{"num_hidden_layers": 14, "hidden_size": 256, "num_attention_heads": 4, "num_key_value_heads": 1, "head_dim": 64, "intermediate_size": 1024, "vocab_size": 941, "hidden_act": "swiglu", "norm": "rmsnorm", "norm_place": "pre", "norm_eps": 1e-05, "positions": "rope", "rope_theta": 10000.0, "rope_fraction": 0.75, "qk_norm": false, "attn_scale": 0.125, "bias": "none", "tie_word_embeddings": false, "parallel_block": false, "init": "normal", "init_std_qkv": 0.0224, "init_std_o": 0.0224, "init_std_up": 0.0224, "init_std_down": 0.0, "optimizer": "adamw", "learning_rate": 0.0025, "beta1": 0.9, "beta2": 0.98, "weight_decay": 0.16, "lr_head": 0.00837, "warmup_steps": 360, "schedule": "wsd", "decay_fraction": 0.644, "decay_shape": "linear", "final_lr_fraction": 0.0, "batch_tokens": 65536, "max_seq_len": 256, "doc_mask": true, "train_tokens": 240800000, "max_steps": 3675, "dataset": "wikipedia_en"}
Each number is 50 + 12 x the weight over the matrix's rms, rounded and kept within 0 to 99. Layers, rows and columns count from 0.

# layer 9 MLP down (transposed), 1024x256, rms 0.0785, rows 788-804, columns 0-63
49 24 58 61 53 54 47 51 60 44 48 33 64 59 48 61 46 67 58 41 49 74 54 58 56 64 33 64 29 38 47 27 55 52 50 46 64 41 33 57 77 39 60 56 56 55 71 46 18 53 37 35 55 49 56 49 51 50 50 48 64 51 55 41
66 43 59 15 54 87 26 41 65 38 64 57 44 67 47 60 57 44 53 59 65 40 65 46 42 59 36 49 30 36 36 72 34 47 59 43 57 36 46 66 35 24 49 54 40 23 60 39 38 28 50 66 61 67 50 46 48 42 70 29 43 42 27 59
54 40 75 47 65 64 72 26 54 34 53 39 67 43 40 39 42 52 52 38 56 52 42 56 46 44 47 53 65 69 50 49 31 62 53 55 49 39 51 44 36 63 49 38 63 58 51 54 55 54 47 49 58 54 51 64 25 50 45 54 26 62 32 69
36 77 54 51 48 18 68 48 47 38 36 46 60 51 63 59 78 46 49 47 29 56 50 41 55 49 53 49 41 60 23 44 49 46 39 40 60 32 46 54 43 49 45 42 61 59 54 59 47 42 58 59 43 51 50 57 67 29 52 54 48 42 45 62
44 36 54 53 52 38 74 40 34 56 70 56 31 57 57 48 56 50 57 41 41 56 53 57 66 46 40 79 53 49 49 67 54 20 68 61 35 40 50 43 37 41 58 57 53 55 55 48 55 61 65 41 59 47 33 64 52 35 28 36 53 45 58 57
49 43 29 49 23 50 58 67 39 45 60 25 37 53 59 54 50 53 82 58 54 51 51 39 64 52 18 48 56 53 53 51 61 62 56 30 65 38 51 52 42 51 46 44 50 38 45 41 49 58 27 52 35 70 61 52 35 47 54 45 38 74 62 45
58 40 39 48 39 67 39 39 46 66 52 49 49 36 48 29 24 62 57 43 50 46 52 59 40 48 30 50 75 57 55 27 44 33 54 73 63 83 79 49 61 50 41 37 36 38 52 52 28 36 59 63 61 27 40 34 57 59 58 26 43 50 39 33
63 52 57 57 56 63 38 50 50 63 48 37 43 40 43 36 57 67 50 40 34 49 55 48 46 47 43 39 54 49 56 58 46 54 54 52 40 65 61 59 59 42 60 50 57 41 45 49 48 46 47 52 57 58 48 36 48 27 45 41 27 67 64 50
31 46 43 52 68 40 39 57 44 41 50 45 39 50 67 35 70 50 54 53 43 48 45 66 56 65 47 50 33 56 49 57 40 45 52 57 62 47 59 70 51 47 47 47 40 41 46 40 52 31 30 33 73 59 54 57 56 56 57 46 48 57 32 48
39 54 39 38 36 46 52 59 55 18 61 63 59 58 52 37 52 73 46 21 35 52 60 48 65 37 25 61 46 34 51 62 65 51 70 42 61 43 58 46 51 17 67 44 56 36 64 67 56 43 55 50 35 39 37 46 58 56 58 49 66 56 50 49
42 59 52 62 51 65 46 69 56 46 58 48 46 30 64 70 71 59 51 38 49 36 38 24 31 48 36 37 39 36 62 59 54 47 64 37 55 38 85 35 41 57 55 61 58 60 54 55 54 47 48 41 52 53 37 23 41 47 55 66 47 67 41 47
33 53 52 56 53 74 43 70 49 42 51 60 36 37 64 47 47 58 63 52 59 55 66 61 24 42 45 48 48 42 65 38 51 63 61 59 36 55 44 23 47 41 55 28 49 32 44 51 36 40 39 66 45 45 67 38 50 41 50 31 57 70 55 53
83 67 69 60 31 30 60 36 59 36 63 46 58 40 44 55 47 64 59 44 49 39 35 26 63 40 55 55 51 50 65 56 64 38 53 33 75 62 37 59 53 30 51 59 44 52 54 52 59 42 32 60 51 39 22 62 33 34 37 42 28 52 49 69
56 66 43 65 41 37 62 48 34 56 69 45 39 38 57 69 41 52 61 64 54 53 23 38 60 32 53 72 49 67 33 52 59 39 71 51 61 45 67 47 43 11 52 46 70 41 56 46 47 53 37 56 53 47 55 58 53 70 48 38 42 62 39 48
43 52 68 61 54 28 42 50 44 66 54 63 69 43 46 59 42 53 53 27 68 37 50 50 34 54 46 57 49 37 57 46 24 49 66 65 67 54 38 29 52 64 38 64 63 42 32 66 49 56 38 47 63 49 52 43 43 50 46 33 55 44 31 54
46 50 54 45 51 51 47 51 47 38 45 70 59 41 41 37 41 43 29 32 42 67 48 45 38 54 69 52 63 58 58 28 64 57 62 54 43 66 45 60 36 88 41 49 37 43 60 54 32 54 60 26 48 29 72 56 33 39 51 72 50 37 43 49
39 45 53 61 61 60 52 44 49 36 35 42 31 39 39 35 43 69 62 41 52 40 16 74 65 34 46 41 37 50 45 63 48 43 36 40 48 32 37 29 65 22 54 46 60 38 61 45 49 36 65 47 64 50 35 50 38 48 54 41 56 26 58 63
# layer 9 MLP gate, 1024x256, rms 0.084, rows 789-805, columns 0-63
61 57 68 50 51 72 57 39 39 13 52 52 55 47 67 45 41 45 52 39 49 69 32 36 74 55 66 47 25 46 71 47 45 43 48 13 70 53 38 68 45 43 62 55 67 27 57 53 43 63 55 41 59 19 49 25 57 48 50 47 61 49 51 48
53 47 48 47 33 43 44 42 34 52 58 89 43 43 72 45 25 48 44 65 51 67 57 34 55 66 62 58 51 49 60 29 54 45 31 72 69 65 52 47 68 50 19 49 36 41 73 36 49 40 38 50 74 38 47 43 51 64 72 47 51 55 37 63
42 40 55 45 54 46 46 50 67 33 50 56 61 41 63 44 64 40 41 60 54 56 51 60 62 39 39 43 32 50 54 68 38 44 53 57 62 61 39 51 66 36 38 39 49 40 80 47 44 51 69 30 43 67 50 29 51 34 76 48 69 52 53 58
70 52 51 42 60 51 55 44 54 48 37 63 83 40 47 26 43 46 48 47 55 37 59 41 55 31 60 45 51 55 44 32 30 58 63 29 41 44 54 66 34 49 51 44 66 60 63 46 62 69 52 43 70 45 42 30 50 46 41 44 61 34 76 43
58 37 46 45 35 41 33 30 55 45 57 54 49 19 67 54 41 49 43 33 54 25 61 54 48 45 69 56 48 67 45 67 32 63 57 33 39 47 60 56 50 63 68 60 44 37 56 53 28 51 58 57 36 31 40 49 73 60 30 54 40 56 51 35
52 57 35 62 56 70 26 27 56 50 48 46 59 52 44 44 41 48 48 80 41 47 40 70 42 74 54 62 27 31 50 34 49 49 47 51 54 49 36 37 41 65 46 48 49 49 58 53 46 50 52 31 48 59 40 58 62 45 50 74 57 23 34 43
38 39 41 48 49 62 70 42 45 52 38 77 53 60 73 48 54 63 55 81 28 55 49 67 56 49 61 43 43 44 57 44 71 57 47 52 36 60 41 45 40 47 34 56 34 49 58 51 55 69 49 30 50 43 44 23 60 51 65 54 71 41 44 57
53 40 73 51 37 67 60 39 47 53 55 68 57 60 58 51 63 60 52 41 42 58 53 40 33 47 54 58 46 43 53 48 56 49 59 53 38 58 51 52 50 49 50 62 32 40 42 75 55 61 78 63 26 60 37 58 44 38 63 47 78 45 53 71
30 56 57 60 39 25 42 52 56 36 47 57 62 52 76 60 56 61 59 35 46 62 31 61 52 43 41 66 48 55 45 67 36 37 54 41 59 54 67 58 47 36 46 54 45 29 44 54 53 45 50 71 62 39 74 31 62 45 60 62 51 38 53 65
40 39 61 60 43 46 50 52 52 53 58 76 70 72 59 45 23 55 50 49 59 63 48 71 57 33 35 40 46 57 64 65 51 61 51 60 54 47 56 46 33 63 31 42 55 29 66 33 57 55 44 79 41 47 45 53 37 47 48 44 53 52 54 41
49 64 43 63 69 42 60 66 58 32 63 43 65 68 62 52 45 58 66 41 45 60 49 51 51 67 61 33 34 50 50 51 27 66 41 64 62 52 52 49 30 35 34 45 59 39 45 56 70 36 62 74 60 52 60 41 70 59 53 63 59 60 44 33
47 57 26 52 40 43 54 62 32 57 57 66 33 51 59 37 58 35 64 47 57 44 41 30 53 34 56 69 38 43 61 58 59 35 59 56 73 61 34 48 58 39 30 50 60 48 51 76 44 51 66 30 54 58 57 48 54 55 45 33 52 61 69 55
45 38 60 49 44 49 40 26 36 58 35 48 42 62 56 37 40 59 51 77 34 62 49 32 62 61 59 65 58 52 56 43 58 51 51 59 53 52 33 48 45 25 30 29 52 45 67 51 59 48 53 52 47 41 64 41 42 45 57 57 54 62 45 40
53 62 35 41 34 37 41 37 58 59 50 53 37 36 59 51 16 54 65 40 37 46 41 56 67 28 57 71 60 73 55 69 51 42 56 49 40 46 65 50 70 50 56 62 62 50 71 41 50 54 26 69 60 63 64 40 44 63 57 51 52 56 60 47
47 48 42 59 47 32 54 49 44 28 41 67 36 26 64 37 52 59 50 57 42 53 51 55 60 14 30 52 45 49 43 43 52 61 35 40 59 54 55 28 60 31 54 62 62 41 55 72 65 70 38 77 63 77 34 58 58 60 55 47 56 57 51 72
42 45 65 63 28 48 60 36 45 46 36 50 30 35 72 45 24 34 45 63 38 65 22 65 43 53 56 38 55 73 55 49 50 36 42 57 66 38 52 40 51 67 45 53 57 47 58 34 19 52 25 54 53 42 45 33 44 42 51 44 66 41 48 77
59 40 46 53 51 56 43 58 73 27 52 43 61 49 45 45 24 52 44 64 60 43 68 45 53 45 43 62 28 59 44 46 44 53 53 46 38 75 41 42 53 37 51 73 51 61 51 67 61 55 52 71 64 52 41 49 53 32 56 46 46 53 65 43
# layer 9 MLP up, 1024x256, rms 0.0802, rows 789-805, columns 0-63
57 38 56 10 54 68 52 76 59 28 47 48 50 61 54 54 32 24 78 51 52 50 46 55 47 31 38 55 54 61 31 56 55 47 67 55 57 43 52 41 47 35 36 46 56 36 49 52 48 38 49 53 50 70 53 48 51 35 54 37 60 65 41 72
46 46 57 73 66 24 41 38 30 40 49 52 56 64 40 47 75 47 44 44 58 39 43 44 46 38 33 41 38 44 51 56 37 66 40 40 33 37 63 36 65 52 50 65 50 29 46 45 56 62 48 75 49 70 51 55 39 72 76 29 59 52 32 51
29 46 62 51 41 31 64 52 59 39 39 45 37 42 41 43 21 55 30 50 43 60 55 39 40 31 28 53 51 70 42 58 62 49 47 51 66 74 48 50 67 45 45 43 40 51 65 43 55 50 35 39 52 52 39 57 57 41 52 43 54 73 55 59
62 50 38 55 44 69 68 56 42 49 39 46 42 33 69 59 53 63 66 40 35 51 57 45 77 56 65 56 56 53 55 59 47 37 54 39 50 60 60 53 46 52 59 50 57 74 47 30 45 49 62 57 41 57 75 61 63 58 35 62 50 39 68 36
48 44 16 61 57 50 76 46 45 36 62 47 33 56 40 72 20 58 35 48 46 58 51 44 39 41 39 55 63 21 57 52 55 50 80 37 53 71 37 46 46 52 42 32 56 59 53 49 54 42 63 56 31 38 69 47 41 60 74 57 48 68 50 37
61 30 62 59 46 47 77 57 50 44 57 40 50 59 54 54 30 47 64 27 43 46 62 70 32 58 50 32 58 32 51 43 46 30 55 42 54 63 64 45 56 71 61 47 69 50 67 44 45 66 48 49 48 57 39 39 46 49 38 49 59 41 33 46
51 28 57 38 47 64 32 45 22 52 43 51 50 74 38 52 51 42 59 53 56 38 65 58 60 44 65 45 29 62 57 60 46 52 53 58 49 54 51 57 44 55 38 37 59 72 50 56 44 65 58 60 25 66 48 34 33 27 50 68 76 33 67 73
58 67 34 54 57 70 56 61 41 51 59 68 57 47 53 50 56 59 42 37 42 53 75 55 47 40 40 18 38 52 59 54 48 69 41 44 33 52 52 60 40 29 50 54 59 55 72 47 46 52 45 59 46 51 37 30 56 42 59 39 38 40 40 48
46 28 38 32 56 46 38 51 49 49 57 34 60 55 60 41 35 37 48 56 41 43 50 33 51 29 47 26 71 59 49 48 67 27 50 47 57 48 64 49 52 37 42 51 37 54 70 41 50 34 46 22 72 27 34 65 62 47 40 45 59 60 66 54
33 56 54 64 43 43 51 62 44 32 65 14 54 68 51 45 36 54 50 77 68 47 24 70 40 36 39 31 49 42 62 55 39 45 52 47 45 50 58 53 40 58 62 33 42 44 46 60 31 56 44 45 45 41 50 54 54 46 24 40 59 56 56 63
55 48 31 43 41 65 51 43 28 61 56 27 67 47 55 47 49 56 50 26 40 19 58 61 43 47 59 52 41 21 30 43 45 45 63 38 69 48 77 53 56 67 62 62 40 47 37 74 58 60 36 38 58 33 64 58 43 37 44 48 56 74 53 56
52 47 57 49 41 36 51 57 49 43 57 60 56 40 40 33 32 34 48 33 48 57 68 41 42 55 60 57 51 70 49 30 66 28 58 51 38 73 43 42 74 58 37 70 36 85 49 42 40 25 42 47 37 53 37 49 73 54 45 48 40 44 48 85
57 50 38 71 00 43 87 63 50 65 81 45 64 57 57 40 44 54 53 41 56 42 38 37 42 35 43 46 57 56 39 40 32 33 60 53 56 66 66 52 53 37 52 87 44 61 57 45 34 54 33 65 63 71 52 59 57 50 53 41 36 47 28 53
51 53 23 43 27 38 45 67 64 50 64 49 52 61 40 42 42 61 68 49 54 45 80 75 46 37 48 35 39 69 40 50 33 55 68 29 45 42 49 45 59 62 52 34 29 69 70 45 47 43 55 43 59 61 47 46 41 50 53 46 38 64 44 69
56 70 37 35 59 43 56 56 44 37 31 48 49 48 42 52 43 84 35 47 71 51 32 56 42 41 62 47 56 42 39 32 35 74 55 69 50 68 56 72 55 76 46 48 45 37 61 31 58 59 43 59 54 70 30 56 39 34 29 45 52 57 42 40
27 43 72 30 56 47 43 60 62 61 53 51 47 61 49 59 62 45 58 44 40 33 37 40 42 56 52 58 44 58 60 62 70 49 33 57 61 58 68 54 25 38 32 58 58 49 37 33 53 45 51 63 55 35 53 50 41 68 49 67 46 32 26 33
56 55 38 49 34 26 35 49 56 69 47 50 56 50 53 47 41 23 67 33 64 65 75 42 29 73 48 52 59 24 48 43 39 37 44 50 24 49 45 39 49 48 47 59 53 40 72 66 44 57 53 56 60 48 65 57 57 31 62 39 55 58 53 62